{"n_layer": 16, "d_model": 384, "n_head": 12, "n_kv_head": 1, "head_dim": 32, "d_mlp": 1536, "vocab_size": 4096, "activation": "gelu", "norm": "layernorm", "norm_place": "pre", "norm_eps": 1e-05, "positions": "rope", "rope_base": 2470.0, "rope_fraction": 1.0, "qk_norm": false, "attn_scale": 0.177, "bias": "none", "tie_embeddings": true, "parallel_block": true, "extras": ["capped logits"], "init": "trunc", "init_std_qkv": 0.0185, "init_std_o": 0.0, "init_std_up": 0.0185, "init_std_down": 0.0, "optimizer": "soap_variant", "lr": 0.00562, "lr_mult_up": 0.939, "beta1": 0.95, "beta2": 0.98, "lr_head": 0.00837, "grad_clip": 0.5, "warmup_steps": 200, "schedule": "wsd", "decay_fraction": 0.689, "decay_shape": "pow", "final_lr_fraction": 0.0, "batch_tokens": 131072, "seq_len": 1024, "doc_mask": true, "train_tokens": 488800000, "steps": 3730, "dataset": "wikipedia_en"}
Each number is 500 + 40 x the weight over its row's rms, rounded and kept within 0 to 999. Layers, rows and columns count from 0. Numbers have three digits each. The size before them is the row's rms in percent of the matrix's.

# up: layer 11 MLP up, 1536x384, rms 0.17, rows 58-82, columns 256-383
# down: layer 11 MLP down (transposed), 1536x384, rms 0.191, rows 58-81, columns 256-383
up58 104:583530524535488425550533468480458485493631548454440422486463471494524488447429477461574520534406499509576488503474517469522458448575534498485516451468454510483506530530496526487497490479526477510496482401507459562490504540504564611523523543508458461498503490466516500482454537493408455485535492434508428512515539496482534571531473509447476563446479476459511472483463446467493523474525
down58 117:389565524463580487478492509518556481539508498482531539522533505501536460498564424497519486469470574526511545558451508532482439532553474492486489551451482453512481473615495527501466526567517489520467446493466482479518489531471548524503605515496463520523507478442523509520448467478457444475510500506420500564490607476437457496516497562453517523454522470549493552523491511526509504489503
up59 098:467518452468485489551526500548486444508503486579508531561484544486547535494491537469562522590503481439514503501490523518583431491554462473506501588531511557478442499450431570570511447470507525502490547469475533441527459527557566520545407440510481501532462550467556527488472507580560498497475451481475491559452458516461495408520522538571499567470532524483491507432519455467501412577496
down59 097:530489452515456390511557525473411497509492485443486531521472499492505565487504577463520466445518503423462520526458530485499523489541448464519535426488454510515516481532495423459477486525472462503480505521505522496524498478476464513464523541481514514402547498385509481505495517494459551417581412447478505513501554515475432482521570423468548461422471562551536565502490527542507518489465
up60 093:499500489511368472444481492539586493446476460460549460474464535469459481496541508496502521512496446460456481486484503506514487419569536544511471493481477508599567497468577491511415508406432499496474428485501446508533474470539520549517493502518514514401494478528474450438419528480502519516506445528502586429454433526469575515453502508572498507522473484519527531537514457591483504449598
down60 090:501500448513465491526511445517450483582542468515484571512555533465475507529525503433516528488455494502467468475507468399506534527516483450510504541504507469437523472462442518476492501530524492522520498465445522520453498442539518456424490463432468477537522507535564522529507530505491432463460489615489491518501526555571451452503482465486469528470471475533497490473434543479473561452510
up61 097:536514495501501448436590428426532484496479484510470569496500434456494514478545473573523485481448568479537500527469520502496486536513467464596580484531507566474471446480479457433473457541487536501509536512483508563481486534563472534526496511486496509520516525454501456506530518575449444459536515479475547551534490498473431485531530549534473474528446540566463482480443527523508470486520
down61 100:533488491512533526507518522554455454543460527496517484481418575519511440480536560534491501455502553514477508478425438479449486485475553548508439455576500477497524538501562608499510494502512514464546574502534440541477490556492508455443531490492506556586492470489604481437548521523494578523467500523512486447503493558476546519473488541492488517480469516575440426513487505463438531423440
up62 095:526535526503457486545557456414522464528499471462550512485576519484504521543504484404518473522457525539435475485479547544472534566528511429505507512487513500542432481492462503444502496564544458486449526453552490483533528529474444501549503522470540496478528515426531531506476422473434454527464517494506502502436489506499501567447519499549507501578489501536471526416486527526521533527419
down62 094:481479461479473526530445485501537525500486465526510524527477432558543492475484488491465505529494517471351507504489525558482491492511569487438492478419559504417475502537537558552462504498482513517523546533525452416523495404486477496475561510451433470495444448537586496460525604558520504551549467524537490484526500510445516505528440527510581510508516461474461481506459538450498580485484
up63 096:458546476463563466436473475475471473504556542458438471411493494537447539477460511554434538524487472519491505486494455461504501486490476539490436580454452449490410485521476469496525434473512547603511495463520516494550552565487463447484474508518474460425492516544510521487427489408532522499473526463476480420556519532429513605522454487497443531453473518535523515453516477477504441569485
down63 096:545512472552526473505539467570462475502527480486446433414479511469484485487533467541485561484524518524536427529462537507446468483462607555550552584502484468506458448516474406508531450518491479491550469433534531544512466478554555422519539432498453469426514516485475499464480447453570542493413487454472495460454490435491531475516524495511448405561462528487529562524436476488492486509585
up64 105:497559438454548445515515525483473447486568506427494489459497491471479440535556519428520468517538531567470455470451526471506517503537467464425434461523517484505522581511505577443481540487590480463481536530554442542491506473459495455527493498521541545495490484508473443474492519510490373444404540473521468510489539556489523467475553471452532450502503424409480516440490528585520525513455
down64 115:500546497578461549538504473501503514470497465552516477536474462473450430515490502492476583454495487467551599539465450553426463517525490553547507486489564503537423501527462453497472447470457505530448477486475534550495484494495467520506551529482540475482531600545491502505507430504482558504591523553490500473512524466459483529553434486427476518521557490493429517537552533468512511511519
up65 092:458482464547503541538516524507473442516510491443496570524465493512433571523518482544519571469499452518496553555555439422503524433476514492505491528412490498475465505526471463517528519566433483499492530543512501465500496463504501484486437435504452480490438527466550454398581428519512516510455506415485461487459513486485481551516540510502479494507511563513516497479542493530556455501484
down65 091:536516467527524596523520500512510455535562553494527483487524473496519478461518465457460458480480553496460543483511407500459560489470451470544487405512502481492553490484480535531433483406538515518504508512468552525518508497471489436473484522460472450441516445517455502483526487491520482551507532454518496496473522557590495539499501510532414390549421482432602542386484456500524456418514
up66 107:467449501480493518485473531553482562475475516481473500478486532449495464493508561464541433492544491448475548488523441528529560527483513578552492466475472511470460461460486488538566426499435536454439405449500469489565480493546410552514489572426490484492487520466541531451473478510433493562547495470540472487507498496513436450479588484496557503568528515414483515543500499430476516509469
down66 109:537454370513560528464410492535491470465509498508549490558488478470504466451492541456487463468498548470514532491520513476540568496522448489563520511492526524496518464402504513517484535508477519459524465499467552471524500449514422504472530520528482435386512476505544511533452502444495429526542572519452406478427475487483567453488491503489523422598621502478527514551523555448479506543512
up67 098:488497496499581586487521501526544529488463508477455485467547492473522509521500520502489486562509456514477578478462541502470526598474550543573443490484519469482499455404470505543435409502426542559537483504506400466475509503509559506543503435449495441437496512466434540437551486484510512485548467494483462491489516473454490509520457520519504564491520444509565441543548447504458494500538
down67 093:488466506492390436474489531490521477520527565465437520452482598502519440529502479502461566507498498503547475481430494497469480548526542454482537522424473537521442501432561498528458511514532502521512496520489474493455467512467425566478513557506525560438526453560547526507434479483511467531475521587493497509507462540521438535469491516496436565469441486572486532496468539530449521402499
up68 096:485483516454476556516404522471526560460515462508506473501543508497567440453422534558500487497547582537496547504539433541504526455501519458526535529550502498512541469490599507525530487504523465498508478522538575543513455432546513481516472499545514500534533539493519491565471472446501542515483496441542506528553469472508507489487469467490470488538514520423456498466459467517532503467497
down68 100:488539438519490489551562502493512476526538468542518446454498449509456493513542544408491450528481502479544423570547425467479464416502499513544457568461484498480517556518580498548494527469540448529495451515506414499496467479539495512487523489425490551487492520484497474471476533565498541462501476416490502514551491544475489472523446438419509489485518540506486480500460501400443502519497
up69 104:466471500438558573508561528515513579552504520614503536476471540582496506489472503526449485481464478495492512541453531488463491478515521505480523541460484538507439450547461425553486501488473466549483518480531490478557523492520438507563513527578491493451449481487502592550554492545481555477527482515568497497482441485563503567511493492491498473532471525571458444487499462519485466503477
down69 102:426461515507510513541548446559511537509504549500463405499505397511482468500537526477500450483493472518410533491473476514465484471573470448496535422493486481553484491535521494537527462460452514545512466479593478480548520466463514520518533511495463488516556532421442565609507522455436472498410548456421521503524477490501483515516507547460478469447449468474494522509399466581555486478522
up70 106:437482535547473440475480538515523497521532485534461515470499574517486424492511513553507462492495397510577445474541461479454501489517516473476538449446496476483563455419432499511571454512494458607475595461534472528528531535536557541544538450479480499487517561445479462530504454451586560559430478457491504480563552505476517505507492481506441518606549512520466566539552524530560562506432
down70 106:495485578483466508540424439499464465529514523511501486531541504471459497480534428415478471521548478496496490455535475455500489523598453483580485459517433433549491526447491504543487474496503500562501514426488516450549426498466530469533539504463514536573443527474465490540503429464479428512480507447494541547525555495528535539482453474508495492488514522544445508536537509453445444480540
up71 100:541466487542430541520518489489506515480473472463474559427520514522432511562521455537436483531442510479583481486530571478537485510531429518498582503472570503449522516510506479495589539489487517536511515516496504462547404472479553531535486552477536537451442443460483522526491405500472569460486480532448546423503516518466494477471518386512421513518455482511528465384590551506537518492510
down71 110:421498505426512607506438454531520430555504540534520575452454489537530473512498447513473490493515480563496544460442485529468428485466518476554450457429494496497554554492452523505443483466474484551515493463517492499471490577474498460480524416484559492480454470462466528498509553489502453531538545492443506512452540527486448514498534556526494489435466547510462485504437429490480483470539
up72 104:445566490516452463489441440488511561416459511462490521548513492424469491480545450540473503530474530509479528487523506519482538427623498527510418519522569560573476489573515510463482466564507437496547487575521513502545511479542509506546521488539496466481525519559523526505524544549500464535449523463465487444470455493529561471518565553507521538482489542528563465545521447492498527470449
down72 103:440512478505417575474473583488482421494546466454598527448441465513451497536497458550511491534500557481474507547453446479523501523533451511425473486494490451468406510498526504481576485529468505545519450472457479511464461498524443501529477517498553458462524435547490490485450488500480510457482509480553527501519512544502387555469517565500519542526465477469484475462419511527446475499459
up73 093:537529551546441502485532536507491531467518469463575531496458493418471514520549562509432421488590487477497584547487515537441501518386516465544442532546548474495493480526538509487531508511556516444490477495442539584530532485449427461514442522466478489536506534520494530575477550502473513487542508489596490536502475507558472554490462492539507567558464475493491507492510484492520460591531
down73 106:515550462485519556560524511502472518558544475543573479475483487480559466551481492535530477540529499570474461480542560499474454499559478516514452512511560586465503514488504466520535427484461593557513485546540467476473479569457447520492437472527447499517532553468532556442530567491568441412491541463484483583469559480505576476421479479528479465497497467514492487480499426518566475518576
up74 105:566488520484459535505465492552480439566456500526526482504480578426409550475541547496523515462510447522520516528513585524543539503416505499491542513533579456482574517564530435558505499418573455563472532476453465549407449531489502456426535538532526463565555485523442440456460474503567604488532512484482477497479406479488498563478516464500446599496509491588534475492483531583451457527514
down74 094:537465486541588503517486471568492493458542516550513474524563459520521514473564425535475483530466465472474532516506472487472522512538492488453538506521520477582426462415521518496468556554549587509486507513511475527480497541577456554443535474514533485447465555512537498550494532513505547485585526488612469506551476532477568460573492440476575475373497484455457513545494527502428557478435
up75 101:483559498532481538470507510624509481514489479470503585397520577534544479469476523516511421395514467608524514557488480496430464517470505544525524571482506441505477526535506486506522496466514502472500528505431448466610549473543449470520448536477480462396416511487543456484497513535522482523450507469456523526529518497523542539534562514579498548492530559556532480464459503442470477605506
down75 098:533530490523524533498525509474492531565519466427494556488476504490514496525477500498540519481446495548559443464549455514470493509505482540553463465541463523470496498502455447528493508462553531506537540543566542495480559536456497496455483439474471472488440504506513545492516508466530504441432547493518528473509472530445507495547535522525518501413470516574511509521502522541467518421479
up76 129:474490540514501421474442481469502513426436471546454491437571516541535484583474445521464424463496517541420526492505508476475485583513416566512509501544492568492555547473500552541533568471462481495513579536490541498503558553491503534567445472470471486516509553454474512425537479514487471486499496504523484442433478548550497479512472492509434493461425587597499473517440442425559474561475
down76 103:493540506473487516520417530482486489426426528505547499413590524498496479568499486545414460415494565538519492447532492471449489589553485507491463486477490544535511496496500452516527606468507556515494519531534540510497399516431501537483449493540528542479459471479433493444545536460487458472461462400562464509471492484548484507517441527487409427415476470526457477523515526471500499499499
up77 098:454464519481584411544510386529469512484437472553455518445383527501472508460504525526487525534466527456502509458512587451488485455498473484457577481534492520485525542549515525564521429448445523497494510536538465469505464536480530545515439490484496461448467432456422452510513453562507504527527525474479520524517395499538571522479477568444535539482452480510528514498500493560553487510505
down77 099:524537516467482468540491544509572491590526517471411507565465483552495355563544438540519428518503506478505480532488570455509478502556513515455463520451498538500557520458473456499454541545531501463551498489434443554479506460453459465449497574510507470482479509529531492490477545498458457462459513432505566442496549519538484512427529457487517491487509498470450500529536484466529541464479
up78 097:478453543457572523462517515484568498516565572493545481564497503519549546509575516507478530494489512461532472514479443528414508487574456399507488508480530472482518419480449455472559495485451504548462513517468493429551484471517529514460469474659494495499517443576537450426516506501500453519483476403492529549463538532529506522495510518539457506443484539527550552481501567430458493557492
down78 093:569513422517496516515543467523533457504483488450496500591502483470556558481493500470465514525519540411475525489503448531489569430484476554488501439510460441490557546466492493475542483486463502517497514477460517450473534471549470473465518561508459485473582575540422537463519503504508515472482580458551554459485574468550506540458502470633537563457459440479416509501499469474534513497490
up79 099:464543490468447424493553525444453572476461504529498499477458498454543539590555514483496510494521560413526566463452453551450531486549422472466489433518418444475556464534486566535473443501519491527537575502479476481496499536447500495499513588559553456528528553557519457470522488474514480458510444488519513443520438495544404500484428551522539520464500516549529496501518485516482470477502
down79 100:544487514543515556480458474479540462439508545545479548490502466459497453548486528448465505516506551506456484549531510475500494570529561452471471488425512486480492424453531547502438385479468532519492536474507534517409470513542460498503451499490540466502549550495495409498399548510601491522533460472516527484495506464459500536456420517428499475477484487476434494452475553470592510491485
up80 098:485508418493479445562523551606467488437438601453515503461511504504490549519525493557464489508517428466469518503452515490530536546502583454503516517590484520479502508539481500443533477493550528480497510493482498471489489502438440500563476449539497516523566531482448487518508422509537456490542501458493501529457477546548514548497515500479433514478520431488509498481450468599433516535487
down80 100:426501532492539462490597443444505523457491505536507488473492461536562428535543508525490534542460431508555504437497530502452497517518471539510532513550460461477539511492461481480444487463535504498549476503537517485496486534398468539504488476471576548621472461526559443467469479494522500485511533485487454453491525533524429526481464467443510446517470447538477471431564484507506434454524
up81 101:555546601485517460488477487463510555442537499497470450556461466502472452466473568495442567572479488436480419487617555530484509583475517473506609496496462504483462485516523521582548469559517438467458582479519477520531483450484492551487479551575453440438515502488461544546527453486463484463510503532541525536509528479523479525523557513498439490482527459495412541515458527527554499469423
down81 101:490543431500510486492489527504401576503503502492494473548444558477530489494556427529413484504471524483462541504483460494442531519515542488507538546468484426467461532476481495493544486492484543433560389485493481602547481498583530461516460504461541534509486521568523517529394427554464517496483446506428449490399519520532504509454529443494563579530564557485508491510492484481516473538495
up82 097:516444534447514413447543491534487457494448497526538488423523447488489528518509523518451490445488556514533466511453525546469476490562415519464443526495465602531454447450530435446519481537477552454500472534483477500532487514471518425569486589475377579474554543506448518493492544451427524462477558515457533521573438497500498487491494520389510583442521478480461490476522444527502482528496